config.toml
n_layer = 8
d_model = 192
n_head = 3
n_kv_head = 3
head_dim = 64
d_mlp = 768
vocab_size = 8036
activation = "tanh_gelu"
norm = "layernorm"
norm_place = "pre"
norm_eps = 1e-06
positions = "learned"
qk_norm = true
attn_scale = 0.125
bias = "all"
tie_embeddings = false
parallel_block = false
extras = ["capped logits"]
init = "normal"
init_std_qkv = 0.0471
init_std_o = 0.0118
init_std_up = 0.0471
init_std_down = 0.00589
init_mimetic = 0.5
optimizer = "muon_variant"
lr = 0.00308
lr_mult_o = 1.5
beta1 = 0.93
lr_head = 0.00732
grad_clip = 1.0
warmup_steps = 0
schedule = "wsd"
decay_fraction = 0.935
decay_shape = "linear"
final_lr_fraction = 0.0
batch_tokens = 32768
seq_len = 256
doc_mask = true
train_tokens = 153300000
steps = 4679
dataset = "wikipedia_en"
Each number is 128 + 32 x the weight over its row's rms, rounded and kept within 0 to 255. Layers, rows and columns count from 0. Numbers have three digits each. The size before them is the row's rms in percent of the matrix's.

# layer 5 MLP down, 192x768, rms 0.137, rows 138-191, columns 672-719
100:069129116077205197155072181114116082112105106126138183155058137143121096094127092140183173176111150082141096108117085099109139150120113109143149
105:129144097075182008172167138162093219076093104161075139126123141137150140108103130104116181125098131163102062114102085139169147129126117146135161
096:117178141113194114089167170146090128169100133138187115143135081173065100102134187116099157184119130188076134151165091076153151105097092160135118
099:160104161089117091124132114091080183178099141141160185134202108104122166142178119118082123104122119131112070149138167139130105061152061172120127
102:160101120096148158145141060111133125111049159195125165138157096130120094146096137137102115142108155194145139129179102085118125113113154141129134
103:174088179121050201103136124103183109157153118126113136077160203129096134101136135113142123145152101145132124130125170144170086165187136093141091
103:148140106123212105084122095107144187181102133184151109118169032155136068133133158104145180136085102104095096180137161123091123106143206103128143
103:075128101163108010114142141143129131105151089188106082186131124139123147119173127133104119076068106123123145113131112197096126069116135131096158
107:112139140137143167134158130216109123165149157172107130111128132115185168109067136171100133075114155133144161119103138146116119157105165173086142
096:123111203077119118121105100144126149063108134100087089081126129109144111138125127128076094126177129096122093124034174161133119077100100148142132
101:152156082100118103099139117099182165144128139114153109114127120100163124145096114138097144185154074118112095113151078093135119135136098172168104
100:125098119194135129108095202169072084139136133080127100105067085072141147096109155146148107114138122130201118141169132077125133171145112152087105
092:083100157119069124119124168125121083079147100124114167099129186095116121153132135075082079125104103135136097113129114148163087165159149147125106
094:073147112136091102138202077191124131151098111198143100124109178115143143209101147125151092123178122229119151146176134090093108145132067141153131
104:163084170141123156166120124080114142110131120108115146191118112109099115061172154137143159137108102161133099091141099143157121120127155116132097
102:144119155138095152147127125119124064080117076184120132113138153132087154119141118170126172083103109178116132095147139103157115126108047102152155
105:137149161065188068211138148118126097152113174135151141121123125144143164110078132185125114127138121181185115168141173077131100097133117137107120
099:108104149115128077036183122154149124135117126172129162136156109086136186153085128125096173084133126102126093131131176107117148094168136140127168
099:141148186141132151162120129144104110050131144087103138072068132162119156123089146149106117116178138142094062082153115120169127101110069110147070
097:116142138149099106153117173102171117137172137088138100125144105142099147195127123049110135165103115053088167149189101109128130149091172120144135
091:122128090156125105164122075139140172092106163102133087097117147126055088138074143100135210105132154115141133140109124133153135183107159100138130
102:162126123105072093143156128172165164094113092154118084159128136082089147155137124064132125143071161124132153104095056073116108113122122109087141
094:055183135106178168107138135166109138124129159186117103189152153121136184122116114155120173129183130130159167130071121118181133152073053191162150
102:166097129197165114148154126130137131089166131177141119114066174144108103137133112088098134163180161133132160061092141065106116094136206134107136
106:147187164078160137149184149175093117163109109043155065159134130161168100124086087139181163096126166113130166125174175132204151145111112122116121
101:186122092163156150067111120086138124186105125162158186194135090168107237139172104176108198137172145139136192127142143098161133164151112102136133
104:114113132138144134137120151158157184112095108127100131129119067120090134096153135128147117124139123130153103144176170134083134148147156149104143
158:122116161134150164117125126255129153108123139128187124055135141135148120147033177130127079124146146115177167211124101068059141142176132137156097
100:128095118153127120131097116071104150156145113144072105113208138149152105145134118180126146136102116127084160126159134074134104154193178131181071
092:198118066123103086147138164125113173150198178122103096082106148179151108082156170155096090128141114115073109115105109095159172164148157113098157
103:119104110132103062088126000173131094114130088124074112170074109099076151142150092166112146097111152099100108166134106150177115129135125089135138
096:151164131129120100147140174174072091135148163128113092142156114184168126122136157197096037129146106121116058139140191113159137132151142122121106
095:139044124125050204103135138090116095153141128130145126162081124104168092091107142134120215180168165118173158112146174163096128100138128134115162
093:114098097105118164147126154143148145153191138119084178112161178156110083126129141134146170184123092128176120101111096137136169082109192131129129
099:172128117144108089164147060141130055144108076127119137155105155142158089151155158169153149153155194140111070078108124152107082174146168145156110
106:159149103194083112112131125106089110150144114161149094147160090147068175074135132104120108111167172110125137158094124116118159122196069151106130
105:121100157160154102174142151144158115187190053153138055061078125127142141126090073117117074170180141126096087113120174174178118120127094136182108
103:115114121098184086111127156149111151122155173073131127099116130114066102074103109122088163113173118106167104158157209136128150142153100139144078
104:204148101028157118133153173126116111186194143175154155126128107119198102094124082093097142093117108115094138126138113141118071136130166172158129
098:048141171089167134060086172115092167194109126080160164155121069105132153102134109062185068071155116093144137090137093092053115130136106132140131
100:131149144152095243187089155128114104116091098078141164181157155121155166151177154116103170122159156091116139143106134138131125143124217118118088
092:108083168103154170119135141103096141138105087145119123066127157115170188109123152122154086083150099114124171171127142161120131101155170104150096
098:187166124175100169139098148163158149131135134119158161167070137133101114134113111109165144146114123121083101171121093171143155164099128099109189
096:100161095142164204087112134179155155195125174219088098135150178105139131104076155115169043149113179162098154102121126114081133153137129165100136
106:198120159078089138144142116135147149102177169166193158099139115157196172127143148160135108123086052093158110096184140156142140113172135148153081
096:112140130099174088096112129128144130099107142095130157097208124112064114077132119131152111107123156111177143091111119124155096135166121178134103
092:137146125149073102109135194102061115047131176130139124104143162140096107118153121172106112100085184108103111147193090123112137169147113143075122
101:100092160140134116104142148094139110062128129166068114093098175150143172121140026160109105126143160113151137133106132117116042091133129147137156
100:147046143064147125102095115057125145121110162148135172103119118099195110125158126174111073119125093129092106141135080176141073095163085125123168
101:101140111233110159181093095105129102091129131170157117106064123082101189179122166138151078116102067149160132067127176110033121134133105071144126
100:119187145165133098104140130129176159136102098162140161109067161125080142124153107084125146175100107152088133165080030141140135115159149167144183
096:120169119114123164097140159199078116128108144168093137106162179165141157133113147192034149105165101134150016170179119142180153104143175132127151
099:075086106105106172183144111164130117154116170101132107126139129115148083161097078136106121118169118135148105099126124170099160112145099094048113
100:092107115195185111113142109153123177108083135098130173163147084144121112127139132104194123119136155159137115154136143153171179099152083177097123